Weights of a small GPT-style language model, trained from scratch on English Wikipedia.
Size: 8 layers, width 512, 8 heads of 64 (4 for keys and values), MLP 2048 GELU, 27.3M parameters.
Architecture: biases, tied embeddings.
Each number is 50 + 15 x the weight over the matrix's rms, rounded and kept within 0 to 99. Layers, rows and columns count from 0.

# layer 5 MLP down (transposed), 2048x512, rms 0.0413, rows 926-980, columns 128-191
57 60 58 30 51 39 49 67 36 74 57 32 67 41 42 62 61 44 58 31 54 47 38 23 50 45 38 60 62 49 60 72 58 32 67 63 33 28 45 61 43 59 45 53 61 57 67 44 43 58 42 54 16 50 62 33 44 50 39 50 38 36 66 34
87 22 35 62 50 44 48 42 58 41 78 37 51 26 36 61 74 43 39 38 60 51 36 74 28 28 34 50 31 52 51 26 36 71 35 79 17 54 52 75 60 52 63 36 18 54 59 62 25 53 47 50 55 43 26 35 74 23 71 57 84 56 38 38
32 55 47 40 46 58 41 29 67 64 54 72 56 66 57 59 52 33 42 64 50 37 51 59 75 57 34 38 71 42 42 60 47 74 46 53 50 21 49 31 47 29 50 66 41 40 50 60 51 45 56 24 23 49 61 41 63 21 41 33 65 50 30 56
60 61 42 43 68 62 42 56 58 66 93 55 40 54 48 49 46 73 44 67 32 69 51 55 33 53 39 72 30 37 60 65 42 51 54 56 05 56 48 42 60 61 34 60 59 64 70 49 48 62 53 42 61 68 53 62 18 44 43 44 55 32 31 63
55 69 16 53 32 38 57 47 68 27 35 46 46 59 89 60 37 65 69 27 59 59 67 51 68 76 39 45 36 44 29 50 42 44 56 72 77 42 19 42 52 28 37 61 59 59 32 55 67 52 43 40 67 65 45 74 47 51 48 40 33 21 65 90
43 43 80 37 56 62 56 63 45 37 48 84 64 43 43 56 33 32 65 55 46 45 65 41 43 70 48 58 56 54 45 50 29 45 46 54 27 57 73 63 43 57 30 46 40 52 37 45 51 53 39 61 59 39 49 42 58 46 45 71 53 53 22 59
39 65 70 58 72 41 56 58 40 43 54 33 63 50 51 39 53 56 30 46 59 45 51 31 45 61 46 48 40 52 52 57 49 35 58 72 55 69 49 43 62 57 75 78 47 47 46 44 39 42 60 49 54 86 29 58 45 62 67 44 37 52 34 62
45 77 73 32 34 36 88 52 56 70 29 46 64 55 52 42 52 55 64 38 37 52 51 57 69 45 44 46 49 40 72 64 84 49 53 35 82 76 43 56 28 37 54 57 72 66 85 33 55 25 74 31 38 48 33 42 54 43 72 50 56 44 65 37
56 57 69 72 52 50 51 42 73 57 48 44 56 31 63 45 59 92 67 46 62 37 77 48 70 43 37 77 39 33 48 46 38 58 60 47 53 38 58 45 52 72 33 54 62 22 49 69 58 31 22 89 61 47 42 99 41 63 47 51 51 41 43 42
53 27 50 45 59 37 25 17 42 34 29 68 57 44 34 64 48 55 66 33 64 57 54 43 38 39 43 70 54 82 60 22 35 48 73 61 36 54 28 59 44 63 80 86 52 57 29 79 44 64 47 29 75 24 69 71 53 44 76 36 64 47 48 48
60 47 35 46 63 59 47 51 61 77 83 38 60 48 71 77 50 37 50 47 54 55 47 25 58 63 41 59 72 65 53 67 33 52 53 48 65 77 39 46 36 32 26 58 69 63 41 30 37 53 52 74 61 42 17 48 53 55 48 43 36 51 56 51
59 45 46 31 60 61 83 54 40 48 24 66 47 41 50 75 51 40 63 48 48 30 86 45 41 69 41 39 28 34 20 67 42 66 46 56 47 51 65 48 49 49 51 63 51 55 69 61 43 40 58 51 61 68 41 72 44 69 37 51 36 53 78 52
27 34 59 50 66 46 39 71 46 77 51 43 41 58 56 31 66 78 27 29 30 58 31 61 71 47 53 52 41 70 72 62 42 27 48 48 31 60 61 21 56 50 50 61 65 36 76 80 58 80 46 35 48 49 64 49 57 50 37 39 61 88 58 36
41 19 33 26 55 55 21 31 79 54 87 47 48 45 57 76 45 22 42 49 59 50 56 50 55 24 46 25 44 47 44 52 62 69 47 37 63 58 56 75 75 26 48 61 49 20 53 39 53 33 15 62 66 48 48 64 69 68 47 41 61 53 43 35
52 50 38 59 54 38 40 42 50 42 38 46 39 53 82 19 40 77 31 56 59 56 41 37 62 62 63 00 47 46 36 57 61 57 97 45 38 50 52 69 67 42 73 25 65 66 57 51 33 56 19 40 36 46 28 73 47 42 44 45 30 52 64 48
48 40 57 55 58 80 45 34 45 31 72 35 52 26 34 25 59 40 62 55 58 50 64 29 43 28 47 48 69 47 49 40 36 36 54 51 66 61 74 41 24 44 43 60 56 59 52 63 62 41 57 45 52 49 37 49 50 78 35 33 45 39 28 39
53 21 61 60 47 56 35 55 46 74 37 56 36 46 60 43 25 44 49 57 56 72 74 43 56 52 33 45 59 24 33 46 55 44 59 26 29 46 58 60 49 38 53 49 52 43 79 39 51 51 51 56 44 48 55 49 39 21 33 34 39 17 56 41
59 53 61 57 49 51 49 46 49 48 53 47 58 56 48 49 37 49 36 53 56 55 43 32 48 44 50 49 44 52 40 71 44 46 54 53 58 46 50 43 38 44 48 45 39 63 37 52 66 53 42 38 56 45 57 59 58 42 59 47 48 48 55 35
57 55 36 69 26 60 60 55 30 20 20 42 18 74 56 74 50 44 35 18 53 30 55 77 47 59 48 58 77 50 39 44 61 29 30 48 15 66 52 45 72 56 35 63 62 47 52 38 48 53 64 32 49 47 46 53 56 45 49 38 45 40 54 51
68 58 38 48 61 37 40 53 66 40 59 27 63 50 35 51 44 36 50 44 71 63 25 70 54 46 67 17 51 46 54 58 49 56 33 64 51 33 88 60 42 93 65 31 66 47 39 48 48 48 57 43 45 38 62 69 21 29 52 65 44 44 47 48
59 56 48 49 47 46 35 42 40 49 51 36 56 47 21 26 51 53 30 79 62 53 56 50 46 37 34 21 51 54 34 62 41 64 52 65 54 43 55 41 69 44 48 61 43 76 37 53 28 71 55 43 43 53 72 72 45 63 29 37 35 40 56 36
26 42 21 62 61 59 44 60 49 36 42 70 62 62 33 57 53 28 63 17 50 79 65 55 78 67 51 42 39 49 35 83 63 33 66 64 50 53 65 73 69 50 25 42 59 32 31 44 46 49 75 73 46 82 72 14 67 80 59 32 39 80 68 46
27 44 63 59 66 45 40 35 46 65 42 50 60 72 42 69 60 64 45 53 49 39 42 60 47 60 44 51 54 40 51 55 60 48 66 20 52 57 46 63 68 59 66 13 33 61 62 55 59 55 45 55 45 72 55 70 43 51 72 51 45 56 62 27
29 46 58 30 51 53 32 36 32 46 42 58 45 44 67 48 57 54 22 63 42 51 50 56 52 61 51 39 40 47 56 70 79 21 55 40 66 57 46 47 49 37 36 53 14 33 46 73 61 76 57 50 46 70 71 56 53 53 61 46 58 47 64 54
42 46 69 53 73 57 43 75 60 77 49 06 51 39 44 44 38 19 61 44 34 70 38 37 30 42 60 49 34 68 25 38 37 37 55 51 61 47 51 34 51 43 34 81 75 18 49 63 49 53 76 66 62 54 75 76 67 49 55 61 45 52 49 79
61 41 44 56 52 35 34 80 36 26 43 55 47 29 44 68 68 43 63 54 61 47 27 60 69 36 08 81 32 46 26 46 52 53 44 41 53 71 56 67 46 44 12 12 60 37 65 42 76 36 77 57 40 59 65 51 74 34 32 41 82 44 51 18
49 44 33 84 43 42 92 35 45 85 41 55 32 42 47 27 51 72 64 61 31 48 50 58 50 34 56 50 59 51 49 54 39 51 22 58 55 31 45 44 67 40 47 62 49 82 60 62 32 44 61 47 64 47 42 31 66 42 22 55 76 23 49 88
52 74 48 42 47 40 25 43 42 64 45 40 36 76 41 58 53 38 55 24 67 60 35 72 40 28 46 52 71 56 46 53 41 45 58 46 49 37 44 46 71 28 51 26 17 59 24 47 57 48 40 21 31 61 45 49 25 75 57 49 56 43 60 29
31 52 37 61 41 31 70 22 32 65 59 59 40 46 58 49 53 63 44 20 30 61 44 37 60 50 68 71 74 32 41 53 54 56 23 46 58 53 58 54 21 37 25 49 27 36 46 46 59 62 53 67 35 47 46 62 58 35 23 21 53 52 54 43
66 43 45 37 56 63 32 36 48 70 47 32 62 44 47 44 55 65 56 46 65 80 48 36 42 60 53 57 35 38 32 57 49 52 41 60 51 52 37 46 74 62 54 65 45 68 35 50 50 56 74 66 52 65 74 72 30 41 65 41 63 38 36 32
60 54 46 38 42 55 72 32 68 64 80 50 62 80 83 50 44 64 70 58 23 69 50 62 56 75 54 67 52 14 76 69 66 63 64 57 83 42 50 74 39 52 29 50 60 45 50 47 38 15 45 54 55 52 38 26 72 29 34 46 53 53 66 51
47 45 46 35 29 44 45 58 43 73 40 39 51 30 27 53 67 43 62 61 61 43 58 31 45 74 85 61 52 38 63 24 47 34 27 37 41 51 75 53 53 62 67 47 37 55 54 71 27 65 57 23 49 52 13 40 58 61 39 45 20 85 15 31
53 69 61 44 67 47 73 65 43 31 48 47 39 62 33 59 70 43 58 72 40 61 54 48 81 36 60 34 75 38 49 61 60 59 28 15 50 63 65 55 42 56 63 62 12 27 65 57 46 45 30 50 58 75 50 32 57 32 50 75 54 67 49 52
58 67 37 72 75 45 25 61 45 33 44 47 29 53 51 43 77 55 65 40 61 47 62 48 22 43 50 30 50 61 50 30 69 41 31 34 36 45 37 37 56 46 63 38 44 49 60 40 58 60 60 36 60 71 55 55 60 56 54 28 58 28 54 80
63 56 50 58 58 21 59 39 55 68 48 23 37 58 42 50 48 38 66 49 32 34 33 33 48 49 13 64 59 65 64 25 61 48 41 36 65 60 40 54 69 32 34 48 54 40 27 33 60 46 28 60 38 34 77 31 48 44 53 39 46 71 39 37
48 47 47 53 57 47 48 56 44 50 46 55 53 54 41 53 49 51 58 53 46 48 61 57 52 42 63 35 46 46 52 50 57 46 47 50 47 55 50 42 38 44 51 53 53 54 40 49 50 54 56 50 56 51 50 50 42 44 60 54 53 51 46 49
46 47 56 67 45 65 55 66 32 46 36 68 52 67 38 42 50 47 34 45 60 59 75 46 49 40 43 58 63 40 44 20 45 29 59 49 44 64 52 17 69 42 58 44 50 45 47 53 46 63 25 46 47 41 33 67 58 26 43 31 60 31 26 63
53 35 52 34 46 36 19 73 68 60 56 41 46 42 52 49 73 55 57 77 39 29 37 53 57 73 56 69 45 60 67 49 30 40 75 62 63 43 38 13 47 50 27 62 37 49 60 81 51 66 58 61 32 42 66 51 25 59 30 40 51 68 46 41
67 49 42 50 48 62 12 69 56 48 46 43 52 55 54 73 52 80 42 39 44 49 55 77 50 33 51 45 30 41 44 35 59 62 33 37 25 44 71 39 46 65 44 71 38 52 70 78 46 42 41 55 56 49 49 69 40 24 31 57 73 13 48 51
73 52 68 63 60 68 79 48 47 67 48 24 46 44 60 44 44 30 76 53 33 55 64 43 66 53 44 28 58 43 47 48 40 60 42 52 44 39 34 70 54 68 50 72 56 60 54 51 66 59 90 50 44 41 49 55 65 46 59 56 48 51 31 38
53 16 71 72 41 40 60 28 70 62 51 25 52 46 63 36 29 73 31 28 28 19 47 55 56 72 56 59 49 46 65 63 63 40 62 49 50 45 69 41 57 46 48 37 52 67 42 54 77 69 63 59 51 18 46 39 54 53 64 65 66 62 50 16
42 58 52 40 74 42 53 60 38 63 47 45 39 59 22 38 34 48 45 64 54 54 27 56 42 35 81 62 34 19 61 55 61 50 43 57 30 50 49 70 70 54 29 51 63 61 64 58 45 48 58 69 37 42 67 30 51 33 42 47 54 35 54 50
45 50 46 47 56 14 59 33 32 54 53 30 46 48 52 41 15 44 68 74 69 67 49 49 58 64 32 47 49 36 37 74 26 66 63 44 80 59 46 24 64 44 43 57 59 31 59 67 44 77 40 56 63 53 44 65 39 36 66 29 56 50 42 44
77 58 51 74 37 37 75 72 47 52 45 55 48 58 45 46 50 58 32 60 86 49 42 54 35 43 48 65 96 44 47 56 48 27 46 50 47 53 33 41 36 48 35 66 45 52 53 54 13 59 55 42 74 51 62 55 47 52 50 22 84 67 45 29
76 85 56 29 84 46 62 75 72 58 50 55 73 54 43 61 67 68 51 57 72 43 32 70 48 30 44 52 50 70 61 32 36 37 60 61 57 32 46 21 30 35 46 47 57 31 47 29 48 58 63 47 45 54 22 65 59 40 85 49 38 55 54 72
65 42 62 47 51 42 28 48 42 46 55 48 59 43 55 66 62 44 42 62 44 64 53 55 54 70 34 45 25 51 69 91 85 32 43 32 36 57 26 77 46 40 29 50 38 37 60 34 61 39 30 45 57 56 64 40 42 34 39 58 50 52 42 49
57 63 58 43 58 47 55 69 52 37 50 51 46 58 57 36 68 54 50 25 47 46 42 48 47 52 46 60 32 39 60 44 68 48 57 46 46 42 36 32 50 61 46 51 61 39 54 49 63 64 48 54 51 58 59 56 60 56 40 68 66 48 60 38
33 48 58 41 47 64 34 59 47 48 52 44 36 46 47 67 26 20 52 24 77 44 47 57 47 38 41 42 56 59 35 62 58 62 71 48 42 37 47 37 67 62 71 58 45 43 55 35 64 39 47 26 35 50 69 53 44 50 35 68 35 44 88 26
25 49 41 72 54 29 41 45 67 75 50 62 51 65 45 72 65 45 75 24 69 27 34 56 65 44 55 71 71 47 53 41 67 60 54 58 75 43 45 29 88 41 50 16 45 54 29 60 51 44 66 65 39 49 57 39 58 42 41 41 50 06 47 70
63 38 70 44 41 49 90 82 54 44 62 48 77 42 77 38 85 60 45 61 67 47 49 28 53 77 45 49 73 63 47 45 33 42 37 79 51 17 69 38 59 56 50 99 47 54 41 64 30 41 50 87 56 55 23 60 44 38 66 32 50 38 48 40
39 57 49 33 35 62 61 65 54 58 39 59 45 42 55 40 58 44 58 19 39 69 70 53 40 36 57 56 63 40 69 37 50 35 38 35 58 49 61 43 45 54 33 56 52 56 21 75 64 45 49 72 63 34 56 45 37 73 67 81 58 40 35 27
34 58 54 48 66 58 50 10 26 62 24 68 46 50 49 63 42 51 47 49 44 80 46 70 85 42 43 27 58 41 13 78 44 46 42 51 66 64 59 50 57 42 55 23 77 41 30 58 35 46 44 73 32 83 14 47 59 61 26 37 39 51 47 53
58 44 40 47 41 38 71 63 55 15 51 44 56 45 44 57 23 57 73 52 47 54 76 53 63 45 49 62 73 45 55 64 35 56 51 56 28 44 65 25 21 37 52 35 41 57 76 56 43 52 78 42 13 62 36 53 80 52 66 60 49 45 61 49
55 23 91 57 57 41 48 63 64 67 68 27 63 38 24 49 48 72 57 59 57 65 59 34 60 48 43 53 43 69 36 26 58 56 53 78 42 53 42 60 42 27 69 37 34 55 45 29 52 66 56 24 55 74 26 52 22 45 48 31 31 46 61 78
85 44 27 65 66 12 64 39 48 50 40 49 24 56 39 33 38 54 60 66 34 22 72 12 49 70 09 33 43 65 69 39 35 27 64 55 47 44 42 23 36 37 61 46 43 39 57 60 68 59 27 57 30 46 60 61 49 49 61 44 50 61 78 51
# layer 5 MLP up, 2048x512, rms 0.0749, rows 927-980, columns 128-191
37 53 68 26 36 51 37 73 23 42 17 57 38 58 54 49 41 56 31 43 61 46 24 53 59 55 68 67 54 46 55 44 66 21 75 62 60 48 43 57 44 59 47 48 58 75 65 71 57 31 65 34 38 44 33 57 60 67 32 46 46 40 59 37
59 47 62 40 55 44 58 56 50 68 35 43 34 30 55 56 63 35 39 50 56 40 46 54 25 47 50 36 48 67 56 45 50 51 47 83 41 49 54 44 35 29 49 36 68 65 70 54 68 56 64 43 42 36 55 58 38 45 40 55 59 49 46 75
49 29 43 57 38 52 68 47 48 55 40 42 53 43 33 19 73 41 37 57 56 41 55 49 41 37 52 78 65 69 23 53 58 32 33 25 46 61 58 50 43 51 55 26 40 52 46 38 41 55 69 60 42 19 62 24 36 42 41 50 54 45 30 52
35 56 60 49 52 85 51 68 45 76 35 32 61 57 35 38 52 61 23 67 79 78 88 60 35 39 38 20 67 66 55 53 60 54 31 46 73 44 41 43 47 36 67 19 64 39 31 42 65 41 19 89 42 44 54 43 55 33 50 48 87 58 48 35
67 94 59 66 46 54 55 02 65 36 49 00 36 65 19 44 54 59 39 18 09 55 53 24 33 48 53 39 59 35 55 54 49 45 36 49 48 47 67 47 49 74 74 87 64 46 82 41 36 61 50 44 48 67 42 56 30 64 44 37 71 37 48 54
56 54 39 75 57 54 62 62 74 50 32 77 55 54 67 55 43 79 49 42 71 30 58 71 30 55 60 56 54 30 55 32 68 46 58 35 61 64 54 39 53 34 47 39 40 35 34 48 56 59 49 30 70 21 65 39 35 49 39 57 42 49 43 33
72 40 63 79 58 73 57 45 33 12 79 47 62 58 50 57 34 32 35 47 17 78 53 49 47 63 28 30 46 53 46 39 53 49 49 58 37 86 14 30 45 50 39 36 44 65 50 59 45 43 46 54 48 38 72 69 19 37 58 33 52 49 54 51
28 69 29 24 69 94 50 69 88 24 63 66 43 45 77 65 54 44 40 62 46 33 61 52 52 64 59 52 43 57 74 36 53 83 53 55 55 23 82 34 59 43 17 64 58 47 75 52 43 56 49 56 37 37 44 53 34 47 31 66 64 60 41 72
23 74 62 55 40 56 38 68 47 53 59 87 46 27 46 44 53 44 54 47 57 47 73 48 62 60 57 35 47 59 40 53 45 79 45 52 61 51 44 62 56 81 44 48 47 19 84 52 62 87 39 62 61 61 38 35 48 30 56 32 36 50 45 36
53 36 54 58 37 51 70 38 51 70 53 42 62 35 50 28 70 37 36 71 76 52 32 62 52 63 60 59 53 41 28 54 52 72 49 39 33 49 54 38 33 45 59 54 15 36 35 61 41 63 40 39 47 54 60 37 35 01 47 62 34 63 47 50
31 35 40 25 62 60 41 76 48 51 41 51 28 59 60 66 77 63 60 39 62 66 62 50 44 27 34 72 83 51 52 64 33 36 60 41 55 41 82 80 48 61 23 19 46 62 63 74 63 48 53 51 38 54 46 47 34 57 40 51 93 59 17 45
59 48 61 29 76 60 66 33 29 25 42 50 35 25 41 74 46 17 52 32 69 63 78 54 63 35 50 53 82 60 50 83 53 60 45 56 52 45 37 79 40 62 59 73 57 69 60 33 46 58 48 68 43 53 38 73 78 57 32 21 69 53 57 50
44 65 56 20 73 53 64 58 59 35 67 50 29 69 37 44 59 46 45 53 70 60 57 37 23 54 28 61 62 19 06 57 46 56 69 51 71 46 53 16 32 29 66 59 63 58 55 62 73 59 86 57 51 62 56 31 70 43 63 19 34 61 46 70
40 43 85 34 40 60 65 39 36 59 55 34 38 46 38 58 30 61 62 31 38 43 46 32 47 33 44 55 82 49 49 48 28 27 57 57 44 47 40 42 92 38 50 58 33 17 40 60 82 44 41 66 48 56 62 62 78 53 45 63 43 55 34 62
63 41 42 44 53 63 61 38 72 61 52 53 32 58 46 52 79 64 30 46 35 56 35 60 70 65 40 80 39 64 81 19 58 33 48 67 50 24 68 57 36 76 54 39 44 49 52 61 54 60 85 34 62 63 30 70 41 39 49 42 32 40 42 57
66 59 44 53 41 56 45 49 41 61 84 14 51 55 47 40 66 63 35 64 59 63 33 83 66 22 56 58 44 58 48 41 68 64 52 37 58 39 60 46 20 26 52 38 60 55 44 60 58 39 55 68 50 79 39 55 51 57 62 74 33 60 65 38
38 64 59 56 51 52 45 37 40 57 49 63 39 49 70 46 75 51 68 49 37 50 54 79 61 56 43 50 38 44 45 47 48 57 63 49 36 41 45 52 50 39 67 64 52 59 44 49 46 24 42 51 48 26 46 31 58 52 33 57 38 34 66 56
52 29 54 52 52 53 45 64 49 43 54 38 32 42 42 38 38 46 46 69 49 41 35 16 60 38 30 36 50 54 47 65 60 39 19 61 79 39 74 52 47 50 48 44 61 35 56 40 45 29 53 30 89 60 54 58 41 29 28 42 77 62 53 70
72 50 29 45 60 42 72 67 46 16 35 30 72 19 50 36 18 65 29 65 72 40 30 69 50 76 34 43 56 60 59 15 52 31 53 52 46 59 53 58 46 56 41 50 71 32 63 42 45 53 82 50 48 75 23 41 36 40 67 73 66 41 48 77
66 46 69 52 57 53 33 56 33 58 62 28 57 44 59 42 53 40 62 68 51 58 47 59 31 45 12 48 48 62 42 54 58 80 58 56 35 51 40 56 26 72 72 64 71 26 36 42 32 35 72 49 50 42 57 59 42 19 41 41 56 47 49 68
70 41 21 25 72 40 20 55 39 44 33 45 49 41 53 52 28 53 46 54 34 41 54 76 34 48 32 80 44 59 45 48 45 66 35 82 58 62 49 58 35 57 54 78 60 60 30 40 44 57 43 20 71 66 46 44 56 43 58 81 56 48 71 56
53 35 52 37 60 51 36 65 57 51 41 46 51 58 46 79 60 52 31 41 45 43 40 41 37 13 44 52 38 48 37 62 46 26 62 14 65 28 68 85 48 35 72 55 50 71 50 59 76 47 78 47 46 33 15 65 66 51 56 50 46 33 67 62
38 39 74 47 35 64 28 59 55 36 64 30 39 58 60 61 60 62 39 60 44 51 48 65 52 47 71 57 27 39 56 34 30 49 73 49 62 47 50 90 50 52 51 61 61 50 32 66 62 41 39 09 68 47 51 37 35 52 39 50 60 26 48 54
44 59 25 57 36 44 50 75 61 55 84 73 48 57 50 39 30 30 45 38 42 38 63 38 51 77 70 80 71 44 48 52 60 53 56 52 68 68 54 52 34 61 41 58 52 28 54 30 55 33 77 23 35 68 47 50 47 49 43 56 56 47 73 44
30 55 87 39 61 64 46 30 55 34 51 51 42 56 55 31 17 38 55 51 50 59 47 40 53 78 46 29 61 51 50 25 56 30 51 39 52 60 49 61 68 60 63 45 58 44 31 28 34 27 56 59 78 53 46 46 82 36 37 45 73 67 36 35
59 65 64 26 33 57 47 23 65 46 66 49 66 79 59 63 49 20 55 36 54 39 23 42 57 52 25 52 53 74 44 50 27 59 55 56 22 76 65 51 72 42 58 64 51 22 44 77 48 54 70 87 55 45 68 63 42 77 65 37 60 53 64 30
51 41 36 67 39 25 48 58 63 39 40 23 64 51 69 51 44 64 52 44 48 75 38 44 30 46 76 61 76 65 59 54 60 55 48 37 27 36 50 41 44 47 76 65 38 50 47 43 37 37 39 72 48 40 38 39 37 46 72 43 62 18 52 40
57 52 62 66 35 63 52 57 75 39 34 41 86 38 32 38 69 51 57 67 69 26 40 36 72 64 40 42 83 41 39 54 23 35 39 61 55 44 75 64 55 55 45 53 58 70 56 27 58 52 29 36 62 49 57 16 36 83 31 51 49 62 68 20
53 48 53 55 41 41 61 57 35 68 50 43 57 59 58 59 44 88 55 24 21 58 26 18 65 43 36 33 68 60 22 49 58 46 43 65 62 50 58 40 40 57 64 43 66 63 51 59 54 40 64 63 79 57 41 63 55 38 48 40 32 42 47 55
49 51 57 47 60 38 55 40 86 74 50 32 27 58 63 40 33 49 21 57 79 49 58 62 57 51 41 50 70 61 59 29 36 20 68 15 74 46 56 50 54 36 34 36 38 28 57 67 44 43 44 58 39 59 56 26 32 67 68 55 41 27 77 42
52 54 50 62 40 35 30 63 44 44 15 53 47 71 07 57 25 57 52 64 57 60 46 39 37 34 66 54 53 78 29 33 52 50 68 58 30 45 53 47 65 40 51 45 47 46 86 49 35 41 43 55 66 50 58 59 61 41 46 59 70 44 65 69
59 31 46 65 60 49 29 40 38 54 55 51 44 69 72 48 68 59 46 65 54 43 43 53 48 50 66 42 60 74 50 40 45 38 48 25 57 20 51 57 66 57 49 48 46 67 32 61 56 49 63 49 42 68 53 40 43 64 41 24 34 54 35 33
52 60 63 43 50 45 50 34 54 45 65 23 62 43 24 62 38 31 45 52 44 67 30 74 47 63 49 32 41 41 60 39 58 67 49 35 64 53 45 51 14 43 57 31 68 39 58 63 71 42 55 65 57 63 72 64 66 59 51 66 67 46 56 59
68 58 32 67 63 40 60 35 57 21 40 64 51 39 41 27 76 74 58 32 60 34 50 62 68 66 61 42 38 27 17 27 41 50 46 43 50 44 68 45 46 36 59 19 70 25 52 59 77 58 62 59 52 44 18 52 64 60 26 33 56 50 56 84
22 56 64 57 62 58 38 47 61 61 48 66 43 28 59 52 68 65 49 36 63 45 29 37 36 83 34 30 44 61 48 37 23 52 53 48 58 29 36 52 57 65 35 38 46 43 65 40 49 55 36 63 51 64 43 62 75 48 41 66 47 75 50 48
50 59 49 36 50 22 54 27 54 32 37 66 53 17 46 44 70 54 41 40 51 49 74 16 37 43 69 51 42 40 58 57 30 51 84 49 59 35 38 43 30 56 74 39 22 21 47 78 75 57 63 61 77 57 72 24 65 65 48 36 33 57 81 40
55 51 51 32 55 53 31 39 50 34 48 55 43 52 50 40 39 59 61 31 46 48 50 42 72 52 79 22 43 71 50 59 36 69 51 28 63 70 09 43 70 65 54 54 72 50 30 55 47 52 23 64 77 53 50 55 47 42 33 40 44 74 74 31
72 56 37 62 53 49 55 36 10 47 65 69 60 68 40 33 36 56 58 51 62 47 60 51 33 75 43 68 88 46 11 55 75 50 75 67 54 59 37 43 38 47 56 29 47 60 77 58 70 43 57 48 55 51 70 14 53 55 41 19 51 47 46 55
53 42 55 44 77 71 46 65 60 31 11 78 35 44 44 80 85 30 43 24 55 40 64 48 22 47 65 58 53 69 48 63 49 43 51 48 64 56 84 48 59 39 25 59 76 64 77 64 45 62 39 51 46 46 35 39 36 32 42 31 35 51 51 45
56 21 37 53 58 72 30 41 52 41 27 66 46 23 61 55 46 22 56 36 34 78 60 55 29 59 41 47 53 49 48 52 37 54 53 43 37 58 50 53 57 39 52 39 50 59 96 37 42 66 52 46 52 47 54 28 57 57 35 40 54 73 59 69
49 38 50 77 60 53 62 48 66 58 30 62 66 31 58 68 72 45 53 46 58 43 68 41 44 67 45 39 63 53 55 45 62 39 36 65 62 51 59 47 33 43 44 51 38 57 63 60 37 62 54 39 43 60 43 49 41 63 63 33 77 31 40 68
61 50 44 57 65 36 43 63 24 72 26 51 34 49 57 47 35 49 79 55 33 78 39 56 71 34 43 55 68 67 38 48 60 71 43 36 41 60 68 44 56 52 61 40 60 66 62 30 20 50 27 55 77 31 28 60 59 48 64 27 44 64 37 40
43 82 43 40 33 67 28 36 18 74 37 60 31 44 47 62 45 53 56 54 48 60 57 22 48 57 55 12 36 42 37 50 53 41 64 29 70 60 42 73 52 50 53 32 63 59 44 69 89 56 40 57 69 80 34 33 62 34 21 56 67 61 37 45
55 45 53 56 38 27 53 44 61 25 49 68 15 68 61 40 39 33 63 19 55 73 34 48 42 16 79 51 34 51 50 59 33 45 46 54 57 46 19 60 54 34 45 42 12 49 26 61 52 30 60 67 34 37 02 40 44 34 19 33 50 45 74 64
71 65 99 53 52 54 41 50 23 41 43 57 52 55 46 25 29 53 64 48 62 64 59 40 58 59 78 47 47 39 43 64 53 57 50 62 46 54 44 35 62 77 38 53 56 62 44 39 67 48 46 46 47 44 43 34 73 60 47 67 52 58 47 44
43 48 66 43 74 31 26 51 74 58 49 53 44 36 26 48 78 55 04 63 39 20 34 17 73 64 52 65 27 41 23 55 54 56 65 59 55 53 72 33 88 31 48 50 36 14 52 64 25 22 53 66 66 57 66 23 67 55 15 54 51 26 66 65
55 56 62 35 09 16 74 64 55 54 67 75 57 67 52 77 59 52 49 59 51 65 70 39 59 58 47 51 64 43 56 60 55 57 76 35 46 41 50 73 56 68 52 47 55 33 40 47 55 64 80 66 31 48 46 67 55 44 33 46 39 39 58 57
72 43 64 49 45 48 30 78 34 73 59 57 53 40 47 38 19 67 44 54 27 45 39 54 36 18 44 59 46 33 71 33 25 54 40 66 57 51 38 68 27 33 65 47 39 57 61 52 70 65 64 23 48 34 39 88 21 46 39 70 61 40 45 32
50 46 49 46 45 66 56 51 60 50 52 84 37 32 36 52 71 51 67 59 74 34 25 66 51 64 61 61 52 41 32 39 72 52 56 57 55 38 66 38 35 33 62 83 70 74 42 39 50 63 48 34 61 69 52 58 68 59 20 38 30 54 54 35
52 53 63 54 45 48 44 45 17 21 55 31 65 34 39 52 52 58 54 52 56 39 00 34 67 52 62 67 34 72 43 74 39 64 43 57 58 48 63 60 64 48 55 38 58 51 68 45 59 87 57 44 41 60 60 57 52 46 34 65 49 44 58 62
45 33 55 51 42 58 57 36 50 39 49 49 28 44 18 57 39 53 53 69 42 34 44 50 49 56 91 58 43 43 43 37 46 88 29 46 92 44 49 56 61 38 46 47 69 29 61 56 32 43 48 38 71 63 63 29 61 47 49 56 49 46 38 49
34 40 64 41 53 29 72 92 46 50 52 61 34 35 49 40 61 50 64 61 62 70 60 60 22 39 50 64 56 34 43 64 35 39 51 66 51 35 49 51 37 26 61 56 51 54 62 54 48 55 16 45 48 49 54 33 50 47 67 61 17 44 41 51
16 52 68 31 40 53 43 57 56 46 57 35 50 45 71 49 38 45 13 32 60 34 44 54 36 72 39 62 40 63 43 34 58 50 51 65 50 88 45 61 90 37 58 14 68 60 31 38 22 74 36 32 49 48 42 88 60 69 55 49 41 30 52 38
64 63 55 58 69 38 48 32 31 70 48 41 44 46 32 69 43 56 41 45 62 34 58 38 61 65 59 60 47 36 57 38 42 79 52 10 21 82 73 53 66 48 33 20 37 46 47 33 19 71 53 37 39 57 81 69 33 75 36 45 52 51 71 63